{"vocab_size": 32000, "init_std_down": 0.0, "lr_mult_down": 1.5, "seq_len": 1024}
Each number is 200 + 30 x the weight over its row's rms, rounded and kept within 0 to 999. Layers, rows and columns count from 0. The size before them is the row's rms in percent of the matrix's.

# layer 4 attention output, 448x448, rms 0.211, rows 0-108, columns 384-447
098,228,180,179,214,185,227,204,237,189,232,188,200,179,236,192,193,204,136,255,189,211,195,183,241,220,214,190,250,227,143,194,185,154,229,164,208,242,200,166,190,182,252,215,174,183,236,180,196,196,182,228,205,133,225,220,191,174,233,142,185,217,207,198,243
101,201,232,199,219,193,161,210,202,210,177,219,178,187,210,191,236,188,170,205,246,223,161,250,163,151,190,174,180,220,228,248,196,195,231,235,226,198,235,200,199,175,130,197,236,185,221,196,235,210,192,239,166,175,176,173,195,204,224,208,209,142,226,204,208
097,212,178,224,177,191,173,186,224,158,155,170,161,170,179,172,234,228,192,151,266,254,163,210,257,199,200,137,195,215,171,196,151,192,186,180,192,201,203,203,205,185,195,182,174,241,209,224,131,198,186,238,245,239,215,181,239,202,186,236,205,208,183,252,189
104,275,262,195,196,143,137,188,166,188,174,130,166,240,168,251,177,207,196,201,169,234,221,173,204,173,210,199,174,249,202,186,180,194,145,183,167,212,203,126,205,183,194,162,234,150,195,161,199,175,202,188,194,219,260,153,211,182,218,231,199,239,208,185,196
106,232,179,191,183,204,155,185,199,228,242,248,173,158,213,229,253,217,157,177,173,226,157,184,189,218,205,181,214,178,177,184,210,182,214,213,250,183,186,191,214,172,270,241,193,208,203,205,199,217,172,179,239,182,218,217,161,229,174,235,152,191,178,219,211
105,184,165,213,217,194,253,229,178,195,137,255,193,168,222,188,170,199,187,205,162,248,172,151,232,204,161,228,157,213,234,249,210,115,184,173,194,210,167,228,200,252,163,207,231,206,193,184,155,204,254,174,188,174,240,238,161,250,172,225,210,164,179,189,210
102,235,160,231,195,153,201,169,182,225,189,197,245,188,171,217,175,232,223,225,180,264,147,207,205,220,243,181,168,210,220,186,227,202,167,297,267,214,169,156,195,206,250,202,244,212,250,222,179,190,226,206,228,196,187,212,202,238,207,257,219,219,167,193,192
102,165,197,196,186,193,151,210,221,159,136,236,199,227,189,177,192,176,187,175,221,199,221,138,176,267,179,192,219,249,261,185,138,156,182,269,205,189,170,197,152,254,206,147,212,227,177,200,202,204,151,186,194,231,172,186,161,249,201,206,200,217,163,182,179
103,182,272,156,155,176,223,182,189,202,223,182,173,192,213,203,202,171,208,164,199,226,200,250,147,161,172,260,242,191,221,172,161,183,223,200,208,159,205,190,215,200,160,204,197,171,200,200,197,151,219,175,259,238,155,196,248,214,168,128,163,187,179,182,180
104,215,197,205,237,184,194,167,204,181,263,174,212,245,224,151,197,170,185,207,194,205,230,158,246,273,198,162,180,256,269,181,208,189,131,243,160,192,182,242,185,190,226,210,223,185,169,188,169,160,173,194,194,202,156,156,179,207,230,255,200,216,124,236,227
102,176,228,244,126,209,191,206,147,242,249,200,226,222,147,266,242,231,185,171,195,196,215,181,241,220,179,236,181,192,175,178,229,197,183,218,192,206,245,163,231,219,144,192,268,186,180,197,213,163,277,184,204,195,167,223,184,196,220,175,259,190,176,236,180
099,200,184,205,153,140,221,178,172,208,180,243,172,279,215,223,189,235,220,197,176,212,147,231,213,202,193,138,193,201,201,217,180,174,215,248,263,177,168,233,174,205,202,203,201,235,217,180,166,180,179,224,202,183,146,176,198,206,202,197,257,240,231,226,248
098,235,189,197,223,198,158,183,168,222,208,261,204,188,192,179,233,218,176,194,240,186,254,222,250,211,243,186,177,217,220,188,223,218,228,153,163,225,202,164,195,238,253,187,180,193,235,212,193,224,166,202,184,246,136,171,150,216,151,138,167,226,165,204,188
105,235,171,186,206,211,211,192,196,240,221,171,227,157,198,208,176,162,226,209,169,223,160,152,162,168,169,201,237,196,210,199,220,189,225,204,227,171,204,200,213,186,266,205,175,249,181,224,173,249,222,222,174,246,174,191,196,155,188,184,179,194,163,164,148
095,252,178,201,179,235,209,189,231,171,195,175,248,234,182,260,141,267,179,199,172,207,192,187,139,245,222,246,196,195,192,164,205,160,168,213,199,130,244,149,233,250,177,197,182,239,185,195,207,210,192,252,161,199,196,198,197,191,232,207,202,225,244,164,163
099,219,220,218,194,234,207,225,183,184,230,190,223,187,175,216,236,162,201,255,224,216,239,187,215,193,203,168,168,146,207,180,220,236,217,178,183,235,197,189,206,163,168,212,197,165,232,223,205,228,195,167,203,226,176,203,127,244,194,224,205,248,184,152,222
100,208,167,224,189,179,175,170,230,191,165,201,182,190,212,187,173,179,226,214,197,185,213,194,220,191,186,204,213,216,200,192,251,206,213,194,190,210,197,186,219,167,224,185,195,211,155,150,249,240,232,220,138,238,206,196,131,190,218,266,171,246,165,259,212
104,212,173,217,200,219,231,162,242,212,162,161,233,223,157,227,235,196,201,248,204,166,272,264,152,181,217,217,204,230,178,171,251,232,294,231,201,178,210,165,194,211,223,195,201,202,200,173,239,178,260,174,224,210,146,198,216,207,181,173,286,221,195,184,172
094,241,199,174,160,222,184,209,173,140,187,231,203,163,191,168,175,207,158,181,220,192,169,183,173,128,169,235,164,189,177,191,191,189,204,159,167,186,209,216,195,268,165,182,227,221,198,229,177,183,221,169,216,199,226,256,182,184,227,159,161,207,242,209,193
094,209,217,185,211,219,234,228,215,212,158,166,230,150,213,198,231,167,175,217,180,194,207,243,168,178,206,174,209,244,215,233,229,189,190,189,144,197,145,172,104,186,203,176,226,266,180,177,189,219,210,251,247,208,228,216,198,164,211,186,203,271,172,161,231
098,189,188,234,156,213,152,136,203,187,223,193,187,184,169,180,229,138,209,151,159,140,252,246,144,160,132,240,153,251,178,175,252,204,182,197,198,215,188,205,203,161,202,172,211,275,148,259,188,226,203,175,216,213,223,140,185,171,223,197,210,213,225,178,237
098,194,216,237,216,211,241,188,212,199,196,171,194,197,214,172,137,205,188,128,244,236,178,226,201,199,212,206,148,152,163,205,170,199,207,214,204,196,190,204,186,192,173,147,184,165,182,219,296,139,203,199,210,233,208,223,218,182,221,237,179,230,178,239,193
106,176,221,165,235,206,186,240,181,169,179,221,193,174,191,250,214,201,210,148,232,189,239,239,159,141,158,180,226,230,178,210,217,155,182,191,162,228,254,195,204,208,161,211,227,229,192,175,222,198,212,158,183,225,182,170,173,152,241,142,171,187,197,199,154
102,191,191,204,181,221,179,180,174,152,203,168,213,186,229,208,187,203,173,217,192,196,188,188,278,193,166,168,189,236,195,218,220,177,207,176,209,221,174,178,202,204,123,221,137,221,224,208,195,235,165,217,195,176,263,192,183,241,148,228,175,234,178,184,242
097,262,210,243,200,160,150,223,248,217,210,193,218,195,244,156,185,219,207,256,213,230,176,191,238,188,231,220,209,242,218,227,202,201,226,197,261,156,219,145,168,222,193,184,185,226,245,195,192,220,215,203,245,165,223,172,185,154,200,192,174,175,171,183,207
098,233,218,224,179,214,225,165,260,152,183,189,172,218,194,195,208,240,226,213,183,158,182,226,171,197,188,244,149,232,190,198,209,230,254,168,233,205,182,200,198,166,224,247,181,215,210,225,178,192,184,185,199,247,170,187,171,155,147,162,240,112,240,244,240
099,212,219,235,240,224,220,197,205,241,139,207,183,220,241,204,198,218,185,204,164,192,181,191,207,157,150,201,192,232,249,226,184,186,211,190,141,223,187,188,236,172,216,192,148,170,203,179,235,217,200,207,164,217,185,209,214,186,272,209,218,188,176,223,217
101,228,271,205,212,176,246,247,226,183,204,221,211,266,274,220,224,245,154,199,187,201,175,216,137,176,191,227,222,216,254,248,191,216,209,198,192,183,215,202,194,198,180,202,135,183,217,166,182,208,138,200,249,195,240,245,168,213,161,168,207,174,187,225,187
098,184,188,230,201,214,197,219,235,214,170,187,267,155,211,193,197,174,175,243,210,189,207,191,193,282,205,188,199,198,208,193,157,186,219,188,174,179,170,231,165,137,167,218,247,185,210,214,197,241,217,181,144,231,199,202,190,189,200,223,183,180,216,217,202
103,167,242,131,139,163,161,215,248,190,209,262,143,179,252,235,224,185,221,225,175,207,199,225,191,214,178,206,225,205,195,172,191,214,183,306,204,214,181,198,205,234,201,213,182,189,211,215,202,193,173,194,141,181,214,222,199,223,167,226,187,170,198,176,239
101,197,201,164,145,232,160,198,228,202,209,225,189,150,198,246,193,210,181,167,204,164,225,202,165,207,164,195,168,250,201,119,197,157,244,155,142,217,187,211,214,183,217,205,195,148,232,193,238,203,202,190,197,247,183,224,238,245,196,172,184,249,187,214,241
096,174,229,207,207,208,218,151,246,203,203,241,222,179,174,209,210,257,205,196,220,199,186,201,212,196,209,184,171,170,209,280,214,250,230,177,137,190,189,200,199,171,223,154,239,190,230,196,172,205,191,172,211,192,181,222,153,134,175,217,182,183,205,190,208
100,269,189,168,203,112,235,120,150,246,187,174,178,252,229,234,163,172,208,234,213,189,235,170,222,160,203,210,192,206,191,187,194,181,241,184,171,192,218,233,175,211,166,146,236,201,176,204,177,226,230,196,200,244,173,184,197,224,191,222,219,186,189,200,240
104,235,224,213,139,225,190,187,222,242,192,225,198,232,238,218,193,201,218,218,195,219,259,165,126,143,179,216,263,201,238,230,182,245,212,198,181,159,188,216,206,194,176,228,193,211,205,223,183,211,201,204,233,240,173,228,171,210,229,204,223,199,207,207,220
101,213,245,199,220,148,193,175,271,197,168,247,187,219,173,205,144,196,183,234,197,198,184,217,168,160,237,200,179,237,223,233,215,183,176,225,171,187,201,204,214,245,225,202,167,207,220,177,234,210,215,184,223,215,174,217,213,208,189,185,198,259,186,267,159
107,226,217,226,206,235,222,197,238,159,229,170,198,225,221,183,245,218,181,182,203,155,163,154,195,185,234,187,213,231,207,258,212,198,184,221,170,212,237,257,207,228,201,204,211,150,220,205,231,168,192,189,182,227,157,209,187,152,177,160,189,157,236,267,227
104,253,199,198,194,174,212,147,215,196,113,142,223,256,180,187,242,267,175,245,165,223,233,166,218,247,185,237,191,199,261,229,156,170,212,171,141,203,197,188,208,186,207,188,179,205,186,227,227,144,187,195,232,277,191,178,212,244,228,221,253,200,202,232,159
098,253,249,181,212,227,251,196,160,220,174,171,190,163,229,238,228,257,151,206,185,217,194,216,174,171,171,216,230,204,171,208,165,226,205,199,179,243,186,201,227,264,228,230,297,240,212,161,181,201,203,213,162,193,228,160,210,214,233,133,194,195,225,210,198
117,160,228,197,213,218,174,220,251,205,248,229,171,192,268,177,234,190,189,183,273,195,228,153,143,181,182,239,258,216,234,162,184,210,260,214,216,211,246,190,202,170,241,163,247,126,180,187,149,201,203,183,199,177,171,219,215,233,187,153,192,217,209,235,186
105,265,150,213,223,202,170,196,181,190,153,212,211,159,195,175,230,157,209,217,240,186,246,182,217,189,185,207,196,169,239,231,185,185,179,207,183,189,206,181,200,194,204,248,203,228,164,168,187,181,220,212,193,174,203,155,229,236,227,211,166,211,152,209,227
101,217,206,205,224,224,174,169,137,193,204,170,216,160,184,169,159,225,138,213,231,198,222,191,201,219,224,175,247,197,214,206,241,225,131,220,225,165,182,209,168,202,252,225,212,152,196,173,125,179,227,176,220,164,188,208,176,196,207,164,202,175,184,168,180
113,167,251,220,228,153,205,189,214,189,235,145,262,154,178,198,248,173,255,194,227,165,206,215,177,195,276,172,187,181,165,201,196,185,229,181,208,182,216,197,181,204,192,211,222,218,227,175,167,174,267,249,202,225,230,167,207,227,232,158,245,197,239,182,241
097,199,220,161,272,218,172,187,191,219,155,188,166,181,186,164,231,162,206,225,158,216,206,240,220,169,174,210,179,200,163,184,169,246,180,148,191,192,173,213,149,213,187,186,152,264,230,252,149,200,186,213,204,208,201,247,232,243,194,200,167,230,211,202,211
094,209,201,208,168,185,182,232,206,214,203,196,200,253,192,200,235,190,197,228,184,164,240,201,164,196,219,226,195,193,208,261,229,183,204,187,165,187,158,226,195,199,188,200,214,218,209,216,231,167,237,173,164,223,243,181,235,172,262,212,203,204,197,121,251
101,218,223,203,167,223,190,220,187,276,232,186,200,195,191,197,223,211,257,194,223,207,140,182,213,208,147,238,252,206,208,219,228,226,260,170,183,193,215,174,187,201,235,219,235,198,206,235,240,158,196,166,238,259,135,240,177,230,162,190,147,138,210,253,207
101,212,205,159,174,219,156,191,200,224,195,198,164,159,158,174,239,161,196,171,237,207,221,194,179,198,229,174,230,179,140,212,213,193,249,201,232,186,250,218,168,237,189,200,226,202,196,197,228,229,186,221,143,192,174,208,185,207,158,229,239,174,246,233,225
096,188,190,211,200,211,201,193,250,216,229,245,262,214,161,215,238,183,161,200,184,238,233,177,218,171,184,165,178,246,224,254,238,214,207,254,205,162,223,173,181,216,219,172,213,223,213,196,163,226,146,213,201,226,223,203,196,203,215,152,181,224,186,201,224
098,228,168,199,233,229,183,218,270,176,182,163,193,184,192,208,191,242,153,205,208,168,171,250,173,232,176,158,206,229,189,247,124,221,181,198,234,247,168,200,223,199,205,175,226,182,215,168,217,164,180,254,203,230,197,160,204,176,198,175,181,137,174,168,167
095,199,151,173,196,271,198,204,209,260,188,259,167,227,233,218,208,190,174,164,172,195,168,208,208,157,189,189,175,190,137,223,227,235,195,215,212,186,264,211,174,200,192,154,211,157,199,216,218,174,207,166,166,249,171,189,222,148,244,190,217,203,163,168,161
099,224,193,169,219,214,173,212,169,197,212,214,222,190,220,219,211,197,161,175,197,231,231,192,265,275,224,152,179,257,203,203,194,220,167,206,158,228,190,233,209,219,183,184,183,267,180,242,270,201,183,196,186,172,226,211,207,212,213,246,239,156,187,229,196
095,188,221,199,228,223,205,216,172,207,155,185,164,245,165,178,204,249,135,178,193,206,163,121,248,221,235,188,243,164,165,184,196,155,177,226,182,165,216,193,212,173,227,224,223,248,199,211,168,176,194,240,168,209,193,223,235,193,260,220,182,235,219,139,175
101,211,207,219,162,161,211,214,227,140,240,238,193,209,217,206,172,222,177,167,186,209,244,235,195,204,188,152,164,195,175,225,188,205,230,237,178,173,164,153,143,239,168,173,196,183,191,205,145,209,232,214,200,222,203,199,175,168,241,217,173,236,185,238,217
096,207,194,241,198,219,219,253,235,219,195,176,185,206,211,233,220,187,190,213,180,178,193,232,168,232,176,212,145,210,191,192,165,166,177,213,171,182,180,189,229,173,192,147,208,155,181,223,162,207,155,245,219,186,200,228,199,195,214,173,173,130,202,152,199
106,202,218,224,206,179,241,261,186,194,178,206,187,165,166,188,149,215,132,221,238,170,226,213,206,214,207,209,207,183,196,194,235,227,163,205,233,204,227,183,235,210,225,195,217,226,192,216,194,223,143,204,126,221,187,197,171,192,236,200,224,208,176,215,184
095,236,236,195,198,195,180,238,178,258,130,198,178,227,199,242,245,219,138,145,168,211,177,214,177,215,196,220,248,274,153,195,196,227,204,227,201,226,193,205,207,126,231,182,150,236,166,189,233,147,193,173,223,209,176,165,149,163,215,183,133,191,216,168,151
100,227,196,152,206,178,191,191,173,182,210,208,192,223,177,196,181,208,221,194,171,181,172,193,167,204,254,176,193,191,202,215,228,188,212,188,226,215,201,187,209,178,244,237,231,170,249,180,168,189,241,229,240,163,181,174,207,201,205,213,210,203,252,184,261
096,194,260,186,118,183,118,258,220,203,205,219,194,160,171,185,207,220,175,211,220,235,214,208,182,183,207,248,209,197,168,190,196,172,230,214,180,191,178,154,201,209,194,222,185,162,237,177,202,127,198,221,161,239,228,184,187,237,179,222,174,167,192,173,156
105,179,218,196,204,203,236,213,204,195,223,241,206,211,242,185,213,190,173,192,157,217,230,225,239,178,275,244,176,261,216,215,258,298,187,264,177,206,199,204,221,119,230,184,186,194,196,197,189,177,220,218,192,207,147,241,147,239,231,193,174,207,195,175,207
095,182,184,203,206,218,192,171,207,184,238,196,199,211,207,219,155,224,269,218,168,151,123,173,200,217,179,163,252,196,278,127,243,183,135,153,244,192,167,194,168,205,197,200,149,222,198,221,179,192,194,204,169,228,242,231,273,169,243,225,203,195,208,222,194
094,209,214,155,187,228,213,261,174,154,226,246,200,199,125,185,202,175,203,145,224,194,137,189,177,181,216,146,231,180,186,175,250,186,241,212,234,176,167,184,171,197,230,239,213,257,178,192,174,120,276,212,192,187,206,205,190,248,255,209,171,206,204,206,225
104,174,185,186,237,179,286,192,156,210,215,156,184,215,232,241,197,224,221,215,234,211,141,208,196,242,207,244,186,200,210,215,213,240,198,222,182,218,148,193,251,173,187,220,224,221,209,207,165,213,183,153,250,190,178,162,195,177,192,228,190,213,210,138,205
093,255,231,182,149,148,212,188,131,228,176,174,209,237,210,201,200,164,180,173,197,204,164,180,203,203,247,263,213,187,206,231,222,204,205,173,198,208,224,190,199,223,217,204,167,196,235,213,222,213,211,234,142,225,150,242,255,215,207,215,209,235,192,184,182
096,205,190,176,211,179,205,147,153,196,184,228,205,262,241,133,216,202,252,210,230,227,169,181,194,221,222,174,168,204,199,222,164,185,213,158,172,156,166,187,221,164,177,240,181,223,186,203,202,138,200,203,260,203,149,241,163,211,222,183,168,185,170,189,166
100,221,205,175,184,207,195,254,198,249,153,196,246,173,147,182,160,255,211,186,163,216,195,143,161,222,169,231,218,155,162,225,133,211,138,155,192,219,249,178,189,204,184,190,211,201,249,233,174,196,214,183,262,143,204,217,146,212,214,218,178,222,171,165,203
098,232,187,202,189,198,236,162,204,186,207,215,210,264,185,169,199,197,224,219,186,201,242,173,153,141,207,289,200,201,186,250,207,210,100,191,232,248,199,120,182,177,205,179,169,231,190,254,189,191,165,220,229,175,166,233,221,192,203,226,219,186,241,237,155
103,187,176,195,184,217,192,182,263,217,177,178,164,234,141,272,216,213,277,202,203,182,211,228,216,203,218,184,143,226,184,189,214,201,144,181,162,170,217,208,288,205,227,195,140,182,165,276,243,173,179,188,187,206,183,230,176,246,194,224,211,190,156,168,134
099,200,237,216,212,186,206,229,196,185,165,160,165,206,200,202,128,204,226,185,192,151,201,238,214,233,148,213,193,219,195,183,208,174,225,252,253,189,203,178,175,164,233,214,207,178,218,229,226,199,193,193,249,199,198,191,209,196,156,190,222,248,202,187,179
110,202,262,238,214,203,154,228,214,192,158,195,169,106,182,212,192,182,234,207,203,181,212,224,189,214,195,225,193,195,238,211,192,191,179,181,210,217,207,219,242,176,257,195,226,161,226,156,259,170,202,228,223,205,243,153,170,155,175,178,219,252,175,217,216
108,199,229,252,173,174,177,172,220,173,223,203,203,234,196,173,183,167,209,204,192,172,188,206,156,239,192,269,218,185,222,189,213,238,273,215,206,145,214,197,236,228,212,202,187,227,136,227,164,186,169,204,201,171,191,270,247,152,209,209,251,199,257,208,213
101,215,216,183,164,234,160,167,193,233,226,178,186,232,226,228,216,252,172,246,195,182,239,200,187,238,194,160,193,233,236,250,188,208,207,247,204,174,217,178,199,210,192,188,238,179,189,226,180,158,225,211,217,239,158,201,210,212,265,187,197,200,164,222,193
096,199,197,135,197,252,193,183,251,203,203,214,154,236,224,212,213,168,202,231,163,166,179,241,210,132,155,167,233,175,235,200,223,175,190,173,237,179,168,170,189,170,152,188,216,239,243,200,216,210,188,212,163,213,227,174,181,147,208,249,238,220,178,161,232
102,226,207,195,190,203,192,203,180,188,198,221,158,229,202,242,208,234,208,247,209,148,177,248,179,181,241,230,235,207,208,177,153,177,187,178,200,215,234,186,245,194,244,218,181,185,208,223,193,106,153,176,171,196,181,207,206,198,225,198,138,226,236,219,202
106,182,140,193,205,228,304,239,191,200,176,190,252,157,205,153,185,210,224,188,242,271,182,172,246,216,203,242,189,205,208,197,235,198,230,238,206,197,208,218,255,179,221,190,194,200,166,243,185,189,252,148,202,167,227,231,218,166,170,233,174,171,214,196,193
106,184,207,195,183,237,219,197,222,155,209,206,253,180,193,200,188,178,212,255,212,152,225,170,278,219,256,213,247,182,202,237,198,182,210,190,195,178,216,190,195,223,193,174,159,195,170,205,219,209,176,218,191,201,189,209,191,151,188,223,201,188,212,181,199
104,194,196,221,227,146,190,185,216,171,230,206,188,224,225,218,192,170,190,213,165,182,161,201,177,198,186,237,165,210,226,188,164,218,170,267,139,230,234,186,203,204,164,167,189,200,228,181,224,184,198,160,162,202,211,194,224,184,196,205,196,289,228,175,213
113,154,203,242,192,199,184,185,194,171,194,188,184,210,242,162,206,175,203,175,195,194,205,183,180,217,163,220,200,226,212,216,205,242,218,200,176,179,185,235,231,208,182,189,212,201,176,214,231,207,171,174,238,216,208,251,134,250,224,158,246,182,190,170,193
109,204,244,176,198,211,177,195,162,227,216,230,193,223,175,195,235,207,204,149,228,205,199,210,167,192,220,177,183,139,188,175,177,198,206,210,210,213,185,200,231,248,170,188,202,146,183,185,220,178,219,238,206,203,206,239,230,220,194,170,210,173,212,184,254
100,209,241,204,203,140,165,216,205,256,190,188,238,244,229,155,225,181,220,219,232,227,220,184,148,176,236,145,211,213,164,192,181,167,139,214,210,210,216,163,157,219,174,153,221,173,182,202,241,170,230,227,204,203,223,198,162,196,188,193,261,187,161,122,206
111,220,176,158,236,171,179,193,164,236,251,220,193,207,174,223,254,199,212,215,207,199,203,171,220,209,226,168,132,218,202,189,206,237,224,202,220,183,195,184,223,194,217,243,196,246,179,225,201,224,242,136,160,191,254,167,131,177,253,201,179,137,235,172,154
095,217,211,182,174,158,195,208,139,215,175,184,180,208,237,175,165,189,224,276,229,209,226,241,243,124,160,258,217,231,216,246,217,198,191,182,175,178,158,207,206,242,194,186,192,151,242,150,193,211,139,275,185,231,209,240,118,189,183,188,195,223,170,199,200
105,161,245,208,225,213,171,203,184,152,192,210,219,191,202,207,169,170,194,179,236,149,259,214,221,215,189,150,229,197,179,212,225,171,155,205,121,168,225,197,165,202,180,191,209,210,208,187,206,203,164,201,163,235,189,167,201,264,202,208,174,224,205,225,261
107,222,246,206,154,238,176,242,191,208,199,204,210,220,180,238,186,173,194,212,192,178,187,191,211,146,254,244,188,254,213,183,204,205,185,225,172,203,198,171,251,215,237,191,163,197,134,168,160,200,157,194,172,209,182,224,167,180,195,232,175,190,168,216,198
088,177,129,230,243,210,183,224,194,252,166,202,152,302,174,177,218,197,210,258,245,173,237,195,177,211,231,184,243,196,201,147,146,260,245,192,230,209,221,190,244,218,193,178,190,201,228,225,208,200,211,194,188,207,246,221,243,190,243,215,152,210,273,200,188
095,201,182,180,200,231,185,225,188,247,241,179,190,238,193,137,167,207,205,203,283,198,194,153,189,148,220,169,168,246,167,187,118,144,206,152,205,236,220,186,194,224,175,209,165,196,209,189,221,188,194,203,194,210,158,191,182,196,172,281,182,241,161,189,205
097,211,180,222,216,207,136,216,224,202,184,226,149,196,232,191,207,176,201,219,229,209,176,177,236,206,166,158,212,170,188,208,270,212,142,209,201,184,214,173,219,264,157,189,234,257,198,228,144,152,214,215,210,224,222,190,153,163,166,173,215,189,137,186,172
096,206,237,205,163,179,222,192,220,221,159,158,176,212,209,181,186,194,186,169,206,205,215,208,178,195,232,240,199,150,247,168,231,191,200,193,187,196,184,231,209,175,219,153,242,198,152,211,214,194,183,241,217,192,222,210,185,204,209,182,183,219,246,153,218
107,203,186,202,215,182,186,153,138,203,203,175,178,215,215,180,240,210,201,182,183,201,216,185,185,222,189,223,196,139,189,197,145,162,166,226,220,168,218,142,220,206,183,185,136,174,192,216,230,193,241,228,208,214,174,199,194,209,226,190,212,167,204,176,255
110,209,183,209,183,249,162,146,222,221,156,134,258,173,239,151,201,190,227,197,165,213,196,189,196,214,159,229,211,178,197,216,230,195,181,162,220,187,169,200,187,187,165,199,208,163,226,242,226,186,166,219,186,227,205,238,180,192,192,210,218,242,165,169,170
101,186,196,184,151,222,217,203,230,191,167,207,197,181,182,152,167,215,197,223,187,171,219,230,143,178,244,165,199,224,185,185,186,193,219,177,220,182,167,155,184,221,196,176,142,226,213,167,165,212,205,233,174,243,240,180,238,181,167,229,237,206,221,185,150
095,157,247,217,206,161,187,192,189,183,210,233,181,198,207,225,160,259,217,119,194,205,223,222,242,224,211,129,160,212,220,169,212,281,184,203,188,171,216,254,220,163,233,182,160,165,195,213,187,193,156,170,168,147,192,155,181,252,190,240,180,192,228,226,210
098,162,208,198,177,227,199,222,186,230,177,175,195,171,215,264,189,134,237,208,229,253,233,215,224,190,179,250,177,214,164,167,231,231,171,203,199,170,185,183,175,156,213,252,178,185,240,192,212,229,195,179,213,168,219,186,230,211,272,192,226,277,160,189,197
104,210,223,216,203,217,206,202,242,180,187,249,143,155,194,186,228,256,187,200,182,174,157,143,244,242,188,171,159,193,158,201,178,230,202,200,252,172,199,157,174,208,227,224,220,218,207,216,232,202,167,183,175,119,203,182,188,208,196,197,218,219,226,185,223
101,221,172,212,177,260,203,196,177,171,203,211,178,175,220,180,208,246,183,269,226,214,216,203,257,194,180,239,208,218,237,183,233,165,173,201,202,190,176,211,206,231,213,178,210,174,202,257,169,230,231,238,270,216,199,149,197,201,160,200,168,228,224,226,218
097,179,210,223,177,229,202,182,160,235,163,213,164,178,200,207,223,162,194,196,202,203,212,193,276,164,176,237,208,208,213,286,178,206,148,212,222,224,223,160,223,193,194,188,214,185,206,221,207,168,222,226,181,156,230,209,161,207,214,208,245,175,186,193,250
095,193,203,200,162,233,255,179,235,210,164,224,227,224,261,223,172,179,217,203,207,200,205,212,277,188,198,249,166,150,142,216,227,185,198,240,208,197,193,184,193,234,185,200,242,268,197,215,194,162,205,188,183,188,151,224,216,217,284,250,212,229,186,187,221
096,200,205,169,147,160,189,237,226,157,203,202,210,224,169,183,208,172,196,203,200,181,184,216,173,172,136,211,180,224,217,239,189,164,265,258,206,198,204,241,233,195,211,228,207,186,175,194,204,210,225,178,200,279,183,181,220,170,173,209,171,187,209,181,195
110,226,229,165,152,157,160,187,158,244,220,209,173,193,201,195,202,251,179,188,210,212,234,208,189,181,216,206,217,138,204,177,197,189,187,156,183,187,249,144,205,247,186,222,186,231,211,162,196,205,214,179,177,214,194,150,185,192,177,161,177,223,207,219,197
099,251,227,203,187,215,184,240,182,219,197,229,209,233,190,208,196,233,178,237,203,237,197,161,172,246,170,198,182,164,233,218,167,191,245,144,156,200,222,202,196,186,214,180,218,235,199,213,180,244,177,227,226,228,169,151,177,216,159,189,220,192,218,198,272
098,157,225,189,176,239,168,273,216,108,183,182,191,181,187,197,204,215,186,228,187,216,245,146,209,198,189,240,197,190,226,183,254,174,169,163,177,235,178,265,202,224,190,216,222,169,188,196,167,183,211,159,207,209,189,240,157,122,227,161,193,216,105,186,146
098,209,209,197,184,198,160,156,233,177,249,207,207,159,206,222,188,159,193,177,172,211,191,185,257,249,240,164,190,180,220,143,222,211,181,199,227,152,157,153,197,234,221,189,234,206,228,248,225,169,254,200,253,240,234,218,250,184,249,179,244,224,217,236,161
102,228,197,213,201,199,222,204,207,205,201,229,194,163,224,215,224,154,216,242,229,217,178,201,180,164,208,161,199,155,280,184,179,182,200,171,242,227,222,216,182,139,172,164,182,189,256,204,225,158,224,186,175,201,222,175,206,205,267,184,201,258,206,214,208
104,203,173,217,192,205,221,175,233,232,197,202,231,175,193,211,202,160,203,196,177,175,178,226,190,172,240,227,168,202,216,241,182,162,134,199,185,189,177,199,235,176,145,207,213,206,201,209,196,154,186,141,197,203,187,156,178,169,174,209,187,182,170,150,135
102,191,200,236,159,218,238,152,209,173,218,204,187,202,233,165,180,279,205,226,204,150,168,208,161,223,195,196,206,185,188,188,252,169,179,192,182,173,241,212,226,160,192,196,162,164,237,195,238,206,196,191,172,211,155,215,215,218,164,220,193,206,201,251,165
098,191,214,226,207,165,218,120,218,209,160,128,198,239,181,232,195,188,227,205,210,197,250,214,225,196,252,198,209,240,259,234,201,191,191,246,202,213,144,202,184,220,247,168,220,184,212,234,198,195,248,218,200,202,161,189,216,247,191,269,189,191,207,170,185
098,202,213,181,232,192,200,179,194,208,194,257,228,197,198,167,181,176,147,147,201,203,172,193,221,158,170,177,207,212,156,216,212,208,230,209,189,221,183,231,173,183,203,187,197,195,234,178,202,215,164,204,154,200,196,227,185,216,197,213,194,183,217,175,187
096,196,211,194,192,226,189,223,218,204,138,218,187,241,185,208,209,215,237,177,210,244,166,160,221,191,179,209,197,230,183,209,216,160,215,234,223,167,229,167,219,191,245,256,240,181,201,137,162,224,232,235,182,281,200,181,168,247,229,180,195,233,158,220,178
103,190,211,152,143,139,200,176,195,164,213,189,215,206,200,211,199,179,189,196,195,186,242,202,218,223,226,203,139,191,153,133,219,250,264,135,148,235,224,198,243,217,180,205,164,238,221,221,225,228,196,195,170,198,216,137,173,205,227,124,199,202,179,191,162
098,264,151,162,180,219,194,221,219,178,192,197,225,229,255,229,194,183,191,114,203,230,178,175,176,219,220,160,263,183,189,157,210,216,181,212,225,236,248,149,211,172,200,240,214,221,152,204,200,253,218,213,194,164,194,177,240,187,153,175,198,183,195,216,224
106,180,170,227,183,171,189,173,175,169,208,234,176,248,220,213,191,193,198,188,183,215,140,149,139,236,221,207,184,250,171,215,219,183,161,125,257,251,180,215,188,211,163,177,152,201,218,175,162,245,201,95,203,174,179,205,194,143,194,245,242,240,193,250,193